Weights of a small GPT-style language model, trained from scratch on English Wikipedia: MLP 256 GELU, learned and rotary positions.
Each number is 128 + 32 x the weight over the matrix's rms, rounded and kept within 0 to 255. Layers, rows and columns count from 0. Numbers have three digits each.

# v: layer 7 attention value, 64x64, rms 0.0999, rows 43-63, columns 0-63
# o: layer 7 attention output (transposed), 64x64, rms 0.1, rows 43-63, columns 0-63
# up: layer 7 MLP up, 256x64, rms 0.135, rows 0-25, columns 0-63
# down: layer 7 MLP down (transposed), 256x64, rms 0.134, rows 0-24, columns 0-63
v43:170140171109127176106122169111118186188127128150097103116151134160089074088081139084088089096138165127097134104155065182100151111168190156118119102144143174135131149133140151078156096058163133
o43:135194142122103184100128134132129056163172116157091117099117079121119191098141237152122111081141106095149113086120085167132150171118099102108100090185120141132121116150139106165157147147102110
v44:184128077078133121087188131130132091109145108113143130100121136144151150125158114150078171105104152122147099094150123147141148145122159019159129074126145153132146119192155130165149122127116124
o44:099119124081106128158153065096134145117124096119179122134161154168130130148145173157107167159133155113119138203126117158121210148164120139107110123056081110063093127103089137146111129102111105
v45:107069055140140145208088140104128127176118135129135122199158129179107095138096116087137125098161103096115199157119151181096141088156124092120140172116191077101127157106109103152134108135125114
o45:168117117103156096095089143184135143140147167128119037175161104122147144146108120104117138096108126148100123166174126157115075103096080096089142143155206123136089179159048105150129153139152128
v46:091144119146105083118066162136129113159140128123082114114091137129103140157180145182124079170186144113041158136083129089157109206216151173168114164115073113101112081087106176164114128100075096
o46:105095110116214135170145184129140108167155109107080155124164160174084093141167096120165097145131041188095140118091119056159113123138141117139083072125148070200155094105113134139153196125089163
v47:155140153137135200187183083189110094153153155123103105083153106147155122109156132172150184084133114189092145140111070101113186124122176096135104137155128145113121139112143037102108142090082157
o47:102077166110199114130166114103149121146139124120144136089146107137162137127093130161113078083152106113167139129164138142118129126073176149105119152129182161067090190136168114137113105134055100
v48:118087107110144135142080095079126128073134155161101110103126104227112081142145105137149109087161150108058167129089093112088144158131126112125168171135130146133127144123164097135136110186125163
o48:167105131116114093134115103184104121158154133121141086146146139112157142160150136120109112135138021085142087171115112156133118143086141142089156121155162094169113129125133135145174157102110126
v49:038151163124135137128112154137114151193104042141133121146092091111116051126109130130134133123158149126129129184220105053114101095096128195109153064112160106169147164139139136087076119165108125
o49:077136146123084134104141169145108092158104107142074126086114144091198159115079085145141144120132178139096101077092145069177124136080104128171161077168130133124182177163151102112203111113113224
v50:158168201126130167166114116140151099167061142088130119131126119098083151132097130134134104106127155125105130095132100170121115135111139107119109184086160152169156156134115158127134126107065100
o50:139117127160142159074124109149156151143115116127104099146116144098139110072105195140121048106144194156130125147086120151135128150125135092145077123109161137142118163146128140146106150116138093
v51:138149135134120140125183116094128178122115137132131157082095164086134088142139091195158109129145099171117129101120087117108096143095136154132083143125134090113112160111166087118127121202119164
o51:140143119166098158145132160082115136097124130075120110101137127099155120149086099110181118123112098108149103114107195115177118132122181148153115135113178142121115157114140108090082107131158115
v52:095122168081145113090203121082095149121104179125109109212121153088128122150165103137107116174127161153135160127161100139130106103102101141098130175112099082121125151139109148101205125134108173
o52:182131157167139098190076091125111103156161151118114077126113129159136131148098110092154149156175157126138113093086085126138109117175155084122097094058152108115169129101141110102140112171135171
v53:206142167155118128053145178063129086108080097103082091160135080113155120119125138132115150136104139160128193194166154063114156124163165093142127148133100132157098143157119144125107121127110194
o53:111121119121154118176150047087094136141156106152081082147125167190154141174115178162104092096147104101132157105078117080154102124095120099111192122111128146085157190074143180147135137131141148
v54:094116131176149110180083077137154096145058190090136151072150122155149077104144139090140149108134142140124120137130221110100135131069083089113108155141085099121176138201104117168123121145184122
o54:087109093141113141123090157116227136090155126180139045141089164087185094125098128121063138117113152086098161184129143182148139080099138130118143182190116170185149096153113120135119105134147089
v55:143197071185121122138157143146129124111122124105111103120112145097159116120132133146116151131224120050148098146102161213142183094168127134134110179164139085067116105089127133201124101146082101
o55:138164144131245093160171150101145138098095184131128112137076123166142102155132087131144143123118057128114163185157150124096115104124122082122112087087155099097102145167073082110112176148176119
v56:124124091118131168167179123154143108171086113118137173111145157137106058092093133144146101141078147185146147156104197120137060175114147097105158089136125107090158157090157112168117130173108081
o56:074106081124074128156057181106136155084146121155144115182190119121106102128074167140090157124083127167124108150131194186110134124063121173181108118110133135141141214120150101152128113112147144
v57:061165075060150143091100119085148156103173192084099136137144098148103086103154132112145188139158137166181153218090132094111126143106153131114145139131127136097117119195167132148099100110112166
o57:130138130118084138100121159150217131106169159127165108180127134175123152153069128096082149143158067099111099157085120142150087114064179096144197100146109108103179112157115102162076124101093148
v58:101147164105119117134182148140119147101106152088123115105149110098113176112108129158125175110107091154092110138095142131122107075159112160148125154092110109181170156141102121167148110113151115
o58:123143121139171137075112117108139104116097144136108089118105141155101086118112139156146163111124168128109119079161109128127116138138195167126078154108120110131199153146131161091104133113149132
v59:070093076110147146167083216127141142077091127137164154123154142125146123148121105132173093124164102162095161136115148131108156099158131143127106095120168063116101126170116130154155072106116121
o59:150144072101133150092142188105137115115125159103123089148155119099122114133099067103169165100109135123136127160113136104169114115109146082085153188138153101154114162174075081193101118123162136
v60:129088102155134132162097153120127126191084062078121125089130141106143101104114131123123040109135091187117089136149181087153168069110148121146153171113206147167113096198108093141126140194167201
o60:128192149137098153069183169076140128122171056134139083104172188099161163083096103147114127059099145134086168181139169124174121095103112113123114155182117123117141173116102161088131111137130081
v61:162125210074120136110155130126139099120089149152099134125099137100141105159138142098118113144136159170089147156124140120132083087057096147137155185127126160154136170103125161194094093112110082
o61:104131145157114100143055147155063151126110097155139119140096116126156105096156140150125104123144125123137143064100070131143154117134158119128113080102120126192143201131164145117136176112161133
v62:160185084101093166155122108105135150194090097115124152160153101111142097112136116123139103080113116135162141131105189177089124112203150127160149066112192175118139119068121186161121116148136134
o62:134142073113114174069100161090051139107129161102161113125150144153088146070141163147115163134111104152136149104146168153125106128093083140169101097153146122058136175157085160151128183124143112
v63:164147117114157096078123155122132140184067202119087160135080131165083100127158117153099157150124100134147091130143164143175159166101173103115096074128120137164165110126141053105125095065144144
o63:088171142132111194145116134070146134131121065104120088137127134143127159153086213128147124168159185134138173164149136138137112088093122147090160103104130121099173031095131074122136117143111145
up0:094097139089074118175103177157101133148115151132176171081141185168076098138103161117112109109127115193112169144105079146159073135121112134073170184132112112152165197105152123094126103131105139
down0:145135095094120140109102116082140108179125185146089084107129097065098154178092131171163152146148086131147119137138154120076152131102130177150052094124170109126125076139146199174119192133139083
up1:140079085134137122132098123112090102140128161141144150112115124154146088155178137156105172125125153100163147108096106142104122167116137061139174143214107069148178113106110111155113138149167107
down1:148148185123189054141119189144125172115079115086095191189134104127160149087110125107149155110128143131090133144139134131123123128097109190142130080147108114097037142159141106136134096132124140
up2:113137099154037150088109128116146086114172165132089163183129166146109162175182121194079130091137093152150108112155087128048066123160116104134142109141128144076098131103124154098184142144150178
down2:190170118098146127154152081145088122134082128127148115110158148141133113058153143110215143164120123069132169133107122069163123156107201121059081161097099091166105120169178098168042102182113135
up3:141165161139090130146137108117106168109143130116142120054182155126156186132100140130113152051193113132176113189131142139101154128119116098127129112123117036096168141168122170126077123097091128
down3:133154116118141080157120144120165105131127138093153157111085170170059133096159073144165145135177152101122170102077102082132134132152149162160123123149120172134105122071127114138138135141103111
up4:159114091083096122108120160070134148125100180127158154156119124091137151137132124091132195139121121079170093116143134168072152103117182100108106101202202106115129117102122097135111099173146164
down4:139191106145112155147154094100174114122132152133145104137100110099134094082157164093150102090124147124119104188119123140177107102129082098134096144133162116156144118129163193088160124116130092
up5:097119123147111112139140128065103125192110143141146105129163174114096104129171140133135093092149112110128093110085044130165112152155181136089177140127193110124130125121134153141116061142117198
down5:111187112119102144062139064152138186145152103081102139118159086085151152128085117122150173148118136102129113143177167119135144128079093121123063108075139177120144128122137129127134200148162151
up6:103163159108092143097167181125153152147101144069159117093116130066160126151102175107130142150174112149177079124140115173061115075147119137131180100128094036126135139141138137168118112137136112
down6:077124126141122080125105093147106131087111077161047176169116164117166124156156069111125203145095147122123204122119164107144144178109131117138107124101169165088145079104115175105118165108117112
up7:077131061163138138139094143138116141152147074067139166041124147096076135132131134119186097075113144153119105162171100185091135113149171140093114163140155114151178194154115073122152146089154101
down7:128116119150095132133151112147224092132136139147185098143129079185166118034119044089144160107196132150159088110140130080126142123090080064100192110063090163159183166104104161148151115164105138
up8:072105106185094134117099129174120091133150103110171117114120187125071170148132163154081170177115063141132149103167132146036065131122116080116176083170087158145128163100080103148166137089164162
down8:158091106129125106101121121057087064178132182240139114151170094108191123121159096167148102068113167116123095106151153128077098176130133117107094144077125125197163096113157109171081161141158117
up9:109107110155145110138083170136126125117124166145162153067121145155109109144189141110147122110097111127116112158113123093117133118093114147116157108153165151165149117116146116101078099108127120
down9:110148115142170119113089146105098176141121128121112129139127129141147141093104129169132121097144123116120143081102146108143098121112153175141088136108104129161108108076159195175115117127156134
up10:084212121147129119122145080121055123168095101050142127175166108204120094137204123112135114111133024164151146140090143099128094171138066126096120116121154086132170186204117127132124078189151128
down10:097174171138158166104201164155189175143091126141195101171137178144170133137165135141150145154119078127099131094112100139076120130068080101077099150093086104074111113140132073076174116098123142
up11:119127125213079098134111169149153074093107126128114167119122146106125152148176134092158107070174118131128089169142156166098162084115152128117100160125167039117153180136135112110108120089084108
down11:174135141066110087173118114117191156144136121169131093146124145093137163111108110140133106155122158157110171149127129135108162150149109144138103159078165087064109130091140074102133149142100096
up12:175172152209098090144123107122079095128127123070139136170181170144155150132143132125192131120085157113155126139135074102113180082149104108130095056190133141071125160174103141131043117096097085
down12:137228127128125187115159157147057139198166111162145130203100161184080071091106151043108114182131075094135091101099100130138106137086163142120121149150083113117090154145126101127139089132138141
up13:109109168145096095091142102147147067102096142116143168134095150115134101152130152186126125083165143129127099139074080114133081127145143116093124214135114117135151143115148146123142151143110098
down13:136112110115145110146157177110158135115126144090080119121153120103132163138161097110155101178089084095130192148153155161135099104132137161132102138092141065128066096127136150149165114100161119
up14:158170160139103126072061162080082108112105137147159126166175169109095161144128139088143122077135108149136118118088163110171076128155111155135139119124140100147129155078171129118149114110162116
down14:154062127131145140201144147179104157073147105087103141111069126146137151109119102126113122144121141057076113133146104161108122133139156106141108166171126140081208185092127136128111107170154119
up15:147150091102082144132086104157125107124098188110116130116163131146130186130170142103153128130113111191193112113103166108087095077166183142110153097165096147158110105153097166141122074162125120
down15:116133081074174160143107143170041180093129138232063151142093133100180122119118053112096123132099112185158106164121118143155166111132166088166102117164089149141096134152213104149123133089096108
up16:100132079127099091095183079141097137069127207057195074096137107133118088125090145144160166115163114143214127112143146106129144128139136108110197150145173151093140157109142104147173155117081174
down16:121144111184134114095146164132163167206189124137140167144086096109051116131129121098089163128097138070125173091093119130138091140150149104124144177106111147075119138108136125075113151158109155
up17:103163142198135091147114109107132110075154157142181124103152131173109095149160118112140151141141110134113110129087106110074131124139201091131108145118113095113172176133098050098154097175073084
down17:172088113101173152087164159133207102144117115134140160114097123091121146080137106139083091134145172150131130126144127122159124108098084120107140105120148093127144183134125176139121078114135138
up18:167109107118064092169120159131090105090053160157160146129153203194159122192134166109135109069136082106131049141109136143053166112118183061116113148156155162082154175110053137128145144099099143
down18:131213125110138096079080124143162145179118103104112114104121179113146091140072117074155110126219171147172153075155179175126205066102116089177168077154113206066062128116036146146131095053118180
up19:165147174139116113146122166127112103127106121146078086144105145119154143161108110114155106090167095153156147084126122124135088122112138118131113174145149094126164195142103112119107123113098169
down19:123134091141163157113114129063121117112170124105152159139088166155113114088135157139102131134109140091111108144139144131120142158171122157123118110133092169166095101089127179147125145102158098
up20:131154118104107151104148115101139115128145087136137171149132128099095171162110133095175128130146148150154108086127070069112110128129111126097143175144119177141134130147162114079119088158154102
down20:157126073124206100179083106151104130168120147106128121125067137141091114090125149143120108113082149132132117093114126126149133136125126111140096107165135198160156109118125140110161175122122119
up21:155120088109107109106140132128089108119121096147150200137149110145175143171160144113141139148135138109142159082119113146092117116114133140103184075157107135130125104065111162110167143127139150
down21:120111123125172129126111062155112102120082116105163074111117119142115135113164160099078096120159137111105158112108175189128137111122087096192177137094143124143135159138114151143135146157150125
up22:170152120126092158102101146127143114199121125150196135087129076145100099171158135077127136121156137147149078145089076159102117088104141083112093133143156169156158148186125155084136141119088103
down22:151200111124153118108084078167223139109091129157130128141184055134148139095086111113088140103164173170115105120156109173118202076092115118130096070077132136115112154147104153142110159135128129
up23:147147133084112036060192130128058108112106139094130123088162180114130120143169125107113142107123150149125106164116176143139117124173126093124112104140182115179170106182088095130107170125121130
down23:143146133132171136049124114118096142093164162123103121128167166170086095120142139161145125175152113132107092062101141129138093154102105099089164129163163131153155108143127130193108049183080123
up24:119141143167102094054142182107100129072079151088103130163140154135155124148133130120123110076109106207173215143125071113172140157119129127099124091106121137111168151147119104094141133167083131
down24:082124111164139098188147137130145114113147087140122149152117160167138140077103104131099120171122092110098085094148170128137157135197138144150145120115094086077075136146155146141149032107149133
up25:179126138115109095099083136168099136130120105128127118186155146064109163156162168114153137148115155148133135086083110165091088132104097094132161115161119151154126168140156107140125119092114158